From a checkpoint of a small transformer trained on Wikipedia: 3 heads of 32.
Each number is 128 + 24 x the weight over the matrix's rms, rounded and kept within 0 to 255. Layers, rows and columns count from 0. Numbers have three digits each.

# layer 3 attention query, 96x96, rms 0.098, rows 0-33, columns 0-47
183110131155115096124100126117154085133109099131162122126129114103151141126105162101165131095130086144164128138110116135112152102142125149165089
146127113129083096116124120124137144174131120122142112096083116106098095160101134120161165103121122120058176146152097120157196102136148124147085
127111103119061095124143108175127126153130131131147145075114189124090070151099132134153177123155108119063161109185115127131190079167159111092111
182125124148129149152120156084083134150157156121097119137116160185133132138139131157116088150123128121141124143154113106154099143137099079131135
100118101147096089113093084192165114115115083168117150107076147117123102103116113132137205090154172117083111146139165111087155085130159108156081
133138106100117111147127141132128133151153131090198135123102160111083060152120123176197129102137126141124121117153126148157184099135119104071115
110091081172102119102076094149150094131129081167117138109089165115110130088087112124103136137120129098077160149131154106127133128171150103150144
154149115128091142153110101141100148102111123135165125147107169147055079137157142125116158095135099097114127128166120113118191091097151145140063
141173119103115099140104104097128107159127119156158111137134110139124101096144151108113154121134152136092148132202123125100135094091126137103103
177135189108137146146154146093111170142088158106152094150162119158125112144161116144130137108137097163140121103153106149152151134079096127100114
142152136106124138128146143135126143143114113129138149158120143113112098114097169114120114125139112120135115135128135148119171137114141146115117
154181185089148136172152191096071161116118170115123127133160106122101137156174105160145079136100090111178111097155092141151116111067060128101096
155110135166141125125107151154150124119117106125104156107113108059129144109185135130131128154136152166132145151149142141124120159092124112150133
171082118138077166137103101150115138142109126153169122121092112163117165123134121120126144108097083119122153150172124139138114099088113135153079
147113131188102137139093143147132132115141133161104115160116106138146062165123144186135091126112133111151171099145131115131174128129100081137098
115072122128128148144160143075098135144153162161118111117121129097165141151099101110160090159125120129107134125105134172136157149152118098138149
127106133082148142110119150123148152154168138183125141104100108150135098162115106115156163121115118139131178154129125156108127116155169099110104
106113123116155136107142112161105145144142112119115116139135129118096122126110101133113090145105146129110139094130124118110179152101198168090168
084099113104150142116159125141100122144150141106125139131137110125091160116112128121141087139111097127149125170099132146145087102139132192179132
084098138136181114110126132149119132160133133133153152105152125132150123172107098101128103143112158103113150123135110138131121128178152068084139
097100111113149104102119149117136120145139115117127142139120130079155138109103137123189078154137146139138163147056123147170142105134152113165142
155119135118112131128132151102112124157133119148111135076105128183118074126145124127101112127119157145131142119190123102123157188088111110107142
108101122140154145133166124146143121116080125095103112127152127105121180116138132130118126136145140107085118126143120149148115159143128162142169
129133139121112169145115092148139137164107120132139141172122139167118141136126113132129144095142118127137108116119143159124104159140101144087091
115161125168060121135126135125083122107147149116127145123128132124143105116150116129097118199113141114183128104128161127119087106103100126117135
091073118123156146109143095158172159118121126122148123090139192104108158142103128098120142158107135145126139129094153157127137129108193134153121
188118153109106149136139150120137132148082143145112152121123104178138090139159149129097179127149128123115145145155137091128132173090078104119116
130157131142088124148145115156104124094156111132109162140110138140114152142150124129113143152119122113182137153123166135106070099141166136135132
137121145195108125114085126113112118130161138120137095142134150157145098107110127147118101135104164114113178118147134121111139120148071094124119
125133166117125100117144107131127129062123130121159121117173104168121110157148123100101139139116161106096173158137104141137157064161113120128105
117171131114146127120126142096118136152135118141088136115111117136094136128142112104109142129093123141120156179162126095121102111130195152149104
178172129109108172129132135159118123125125122170142140114123127141133137151140149141154120110152092123129064076148122100109114188155091129116136
136135080169071132115108117169113102141101079168091205097068167187135136084127183131108156144121159132140092190124162122095099135154113131082114
119129106118136162119156147139113145119111128093096154104108166179149175128135123135126165134139147135139120138135133130161096170109126129111145
# layer 3 attention key, 96x96, rms 0.101, rows 0-33, columns 0-47
155152123141126187149151170113099168110118143080150152132156146120124124129163136155112107154141144175141100123114101143144106126119099147111166
098124115107118181144185156136128102137093108116168109115108150115109142100118152106118092085118142154140111092145129120131151131151109114138147
130152118091124123118130092117134104120081103150082120135123105095162131132119149102143136084106186123137084143120156118105118130131167158168143
143111172138148117141143173118113177134109136130134131112140128114112108129128067142131132135165129096079159139145126148125144110095150087143157
109142068138114136101141067158152095133106104154144160110120123162175155114125160090105126127146180156140113131094152126150100140116115158123156
130183153106205080124123149134125175138136118136121108141127092147107154120182075130087159184149083137166155144154128134127095157108141134118160
088156079132112141109109106126162099157143099141124172097129087133168155095116175074108114114151158159124143125087168157162108171108111165097142
145135168124115106129120151084140146173113128137135131100153126118106130101143110172132131129115118135149158131148107156146132135116140085091113
103145130135140107130125148142128176155122154133109126099131128117103095141168077148129132142134122098144128115112131151116131150112120117138154
133132176103155127161163166101105155115146169122104085150127168135072110157143081180127123143106121103158130128141094124105137099129122103133138
182130229115173144213120231108106200097160248073102102146153124106084088144188025215173094174072062109118131071137091157141126116109112090154127
144127117160128130115117119140122137140113129128137093122115134142123115136121104144125130109138149111122109172142137113116141127143115121119130
175115141118137124132159130119141124059113124087142122112152164116098110151127144109154146156156096177112140100120146131118130113159133165125113
108157109107142133117158153105125127158115104117117103138126147127100097099090175124119153137132124161158179092101133098078136174161135159095107
134136108132053136157129112139138106108141139153149152138115134192115146100152138112061146125118122132106124102152163119142108093098149081125137
115172125112136092157116177117156139154169133132126113162117096154144139138165142088106137139142131120101121184153103116148080120135084141158169
108116122141103152160150172160095164114136135151140130162101118144114110128154157124126123125166129127113106091116123112125098132128097127155134
161035133130089107107099111170136153146122146130149119138141168122140089131126112113153141137115098139141113122097112134173101093135116093144088
135073161187124109088089163101103119132142094097131147137159126111164063142125167130158135126130109119082133080145103141129130135128112116119121
094097119071095144101093129144158126126171138122154137127095136099145110130134143106120123144120116119086128128108114110156115162128120170166145
132125085116137143145114130123119125115162153119115118134090133148139131163195140121110175129154125131093133137146151202148123160124133105147133
101110118092112112135127166166129146184121118153150160132147177123091125115130108108136123098116135110104175195128110095116088067152118168112143
143106167123128143123142104085132080160157149108112135127161143117151144146091139129149126130119124147106102131085113145161138103146098173127124
089130141128133132143180137105101109136104140139120121107117136133089110117127150130143127140085109146138093127087108099104135180135123146103146
143135129128142131099054101126149127102152127148140118092154098117124140111138128151138118140123156144116177125173120110140130107130161081114146
151124160116150143137161140099130116161163120127127126143156139106115131130105158119178121142092108177130109104115105097141108164140118091143094
111139130124095148118138103135148137154104129129126148134104183129098104115101113139114138130150161141097139129119121093087141115162108172109123
142143144170136119129115120108117124130130153103143139131159137136121132107104145128149117115103164155086134066115139106121143122114131120159141
109135122084113142159114145164154137136125118148140168109138131137124158103173091120096119150160135100132158122128128123141109105107151127089143
124074117124109162132116149175124104156154117091105164144150122100133126088141122125130095140152122140126153106115096105151128126131160141111129
119124101185134129110120124143148169152089119150149128128072159110101100138145114155159114097143130103154120129113149138113141142117121080121144
150104135186135116157128124105114130104143132121155144173131108152132124120086136144110143110099098148098123139114140112095134130123132147127146
130141112135117144107143087146142119157122098134125115151091169118115143125120144133037125140130137096128135132142164156088130135131146108124130
121168080162108100101121108174133110151134088203107137151097106177126145055115188099089150125118124120107141170164162119050138110153133131130124
# layer 3 attention value, 96x96, rms 0.0894, rows 0-31, columns 0-47
110090110114112123116146131108067142156080128137137134130123116120129187100123110111133124119071163119180095123113132150152137110109179138146118
134122105134090171133148147129086117082148123133075130100097154113130096103103115122137122135143130076125120124129139179125175104171137128089132
143131123071085113121174113157154135164184126140099142102138120124125109153136117122145146111128118109107154134096132140142181064146125108113139
108163134112117107088156145145144143146129138121093156090109107126139155147152115106134109134146112150107119157097166084111149111069147156124064
156072116131088136138110109106120119124077116123120131101138135128135146110141140152094149131101160095121129104141127139121141107096141125106151
159085105149141127127127116132126126132155122128165103122089124106110135116160103120110115148130120102099145113132144151140152149104122131132159
133091108131133159143175126172090125116170112141153129142107145131136146077124144151122093171100107134149093108142152108130144128115159123147107
163163147155122127161100133100143105112147108123126125090125119159118155114140136147137079159105163053114149138108136150145115128132138132093162
078042104123131140127116121131168151116093105109172133147112133095126144080104121133151157105152105117101169124162122142146115141170134115171155
162134144119122116114109110112126103129110110123145169099134120122110101113117130146105125128144136151164136117107092122093167135065147124110117
087079118086091146092132105137096142154113144120147139112165162106121095159109166108135138116133082110097168140133113138155168110128157102122163
139087120152156054139124129124112161128107097164177094182132126108130137077104122131109115166132149127154109106143119099110153118103095085142116
106146138088099107113167121143090155157165109122126138045131137132107147113113113141118081176167132071146122085109119135135171091092155107124147
149129111144115065117133119145105113120146111142126120120145145121114122159118117141118147151088118148158133166150142125106150065125174119143152
167137123103099077112126133165151125144080115154136148164154113100106110155111158094158167116134078163160116110127104070127103098125098096140097
164113128105113061100114133166149136124155140174174113123157121147110072140104156124119169124110147109163147112142134084130153083101094119077096
133106112122166155151118118128101139116097135102148134143131106131150131120160143138114136155134122140122109104159130146117074184162115113153107
106123118113135132127148141116094109105103139155117136140146154133131150124119149146152135116149127135135148127110098137164162100130118141153179
133063117139113139142121144149108122105066144143116115115080158119129141109136144120136152091143127136070095143141125120122141150141163117208103
080098133139124105116168107165146146082132119165142120158124125081105102138144132138099151155119138109109097155133156100075132155130102085127122
161146129151090100118106099135174153110146125160137128095117113163107157137155120149108158114107137071121157136144142202140147104076091131078106
139135142147137093137098117131156169182118122128192141087153094116140155129101132111135104113102151118153134101119127135145091160127083112075150
193154158097082120117133118158103132116143151150141146058115108122124109097140143110132120102128172150102115119083123055099119130093151163101133
130141138158134083105087160153099113149164131130073128124135119144140150120130148158118055160073158094152159106158151075117114129157134106096097
098161112150095129136112126117109116104097167126119065140164139168126116112151125116143129154114114171104159129119131106141120109109133089119094
152108134126116179090132136143098099116144129140087142178073110118127119130160127126117144124117107182121103139107160118113145162148129110142058
138101105111099156141107144122109148143107148136097112109108152138121123116117113145115124155148145090101154123124152114113141168151118119124164
117177129133127133123136130108143125161128126130110158164113142152131133159135148111129148116135090142108123126148115142122130101113106147172118
123145147125123106131123108150101116145093110109150122149181098132135122164137135139130135117143113172143079164172128074111111149079157082097094
139068116135148152128165124108115130136088138105180133142078109115136121116140126156156108101081128113123082138091115131160132166117095137123171
133155132146116111133076133098181138138106137135153147128108110151142094167112131138139170136120143109143078120125114111118106113135114151084098
109128098086152109141149129109123116099139124140092125112102165132112120106131138136140113159138125102123146101128118155154151132165152119133130
# layer 3 attention output (transposed), 96x96, rms 0.0819, rows 0-31, columns 0-47
111110144122112096110146159088155112188112139133104164101158080155167120159087116137142146110124169129122151130167198135133094080094172166126145
131145134105097146092135130165149117106172175102110090133175177149099112135077123133110148139118146132113100135162144108129160108125104153095104
154109120103144128137122126121107128113138153182136138110119142144128110101149150115125133171165127131107093122095133147110167101146129090123129
149123124102150128100083116100150152160111127217136140135112114157173164145148116146101103106159091118131140080090090151107125110121164089155132
106120160119110115138145105118076112127149126142147133136103181115123157155106106097114123153091126107109158118144151117152093111127159136128122
086133102122147135146116094116118128124090146150122138145107154076139170115134126075113149172073113124136099147120144132144131151133171152134132
089092145132135141108141124112105150118126165128114121122142132100125152133058069102150120164070154125137128156169182137142087134133167154108136
112124110133105111172115097164146106104120112124135135108154119126127110128138102161150168109124186145120126133141134122147152114134108101081130
121149136105089099139143151144105136147130176110156151126105129085095140113154142106156162125113101131122107116128133119129130162102126195121105
127142097121149125136099137119136139134116110165163118109131136120127149120188160150063117152161107107133146096111063142113153120116153118162159
173115125115135141120167133118087110120146159179128131110107169114120108128135128115120115160123115125122092101148157131129119128140165140134107
069178094125138089137137160083133156149103162139130113134122119110127150139108099102132146136120181111154130172133143108161103139125133160144175
112156117088144118100123163091097129121123170220128152108129153138132137121145104143152148180125157105118116095120133132138094103123157137125156
137119114116163095136149115092113123118125143134131094119112151124159132131070112132117125154130129124123127167132150148140128103119149130151140
143124142116118106130138183128121155111148144181157140110100131095105127091121185106128115126166103104134140139075104106114124132137120091170157
106129105111143109173110112120090128120158147185139080166115157113115108090133110072097129165139172083128149182113138134156173115182133082129156
120101169146129151160135126151139109124123101072106132143129110073106138138118104138116097089087070135156148148132092111144111153119134173130105
135161108120104144085181184127102110106147137165118118127104156149109114142129154166126135167143122110107081116146138102113094127119125147123135
136136156131121133134140125123099136122130153100129120155107133083128141123113138120088124134120098132157093130153131130095112130111157157125102
099118142119159163116144113108125173080126133143164108162109156120156162167047098125075099182104104128139144104095136133168151144140127144137132
086113140117150105166118075180120134092117091147135152135139124161127135129146170138118159160127194129116131135117155167115165099149125074107154
102112118117131098161099120136115103155087162140168176119178087116136107117210147161128160111140178091128137108133121144147169130132152124139146
108140149067120142118083131123095149106149144186173134140143164096155140118129128156095120161144125077129149051130103178119160085129153105114153
118140112148138082153130104136166118135156117149086108144151122131117136130113081077149114090131183134104154164147129103176114117142113101093154
180154145132107130142129097145154089114113115174094087101136159112129114148065109107145112094099181124122121136172160137128081131110108111107112
135085160162129144119128125140183161125161083126075128134120107132108161111096142079104076130116095152127118150115134122108115139133122087113144
130168147117083127150132121120130103126150140143129092165157170118107126130083093087117133138100151123127121121147137117153117145145105157117120
151124123152142142076118151131151135153105088110095117129114101167116128135122146129125113112146118153120147136112116127092126144127120097170145
143107133150174115171121116096129150137104131150155101139102097119146099126135107131088105103137100111165152112128099143136145163125168092178138
088107140126083141105146139152150115144143132113166162123144097127122140146144154145102125131138104110094101110138145106096191135110112156118127
135119123134111104112089122129167148098125114067146119131148111131147145125160161168124139103139144127146171111083100148114180122135162107129143
122152130105119135089141154140136124103137134139122107137141172111105137141078101122172150149107135119118112126150157115157109114119117164093128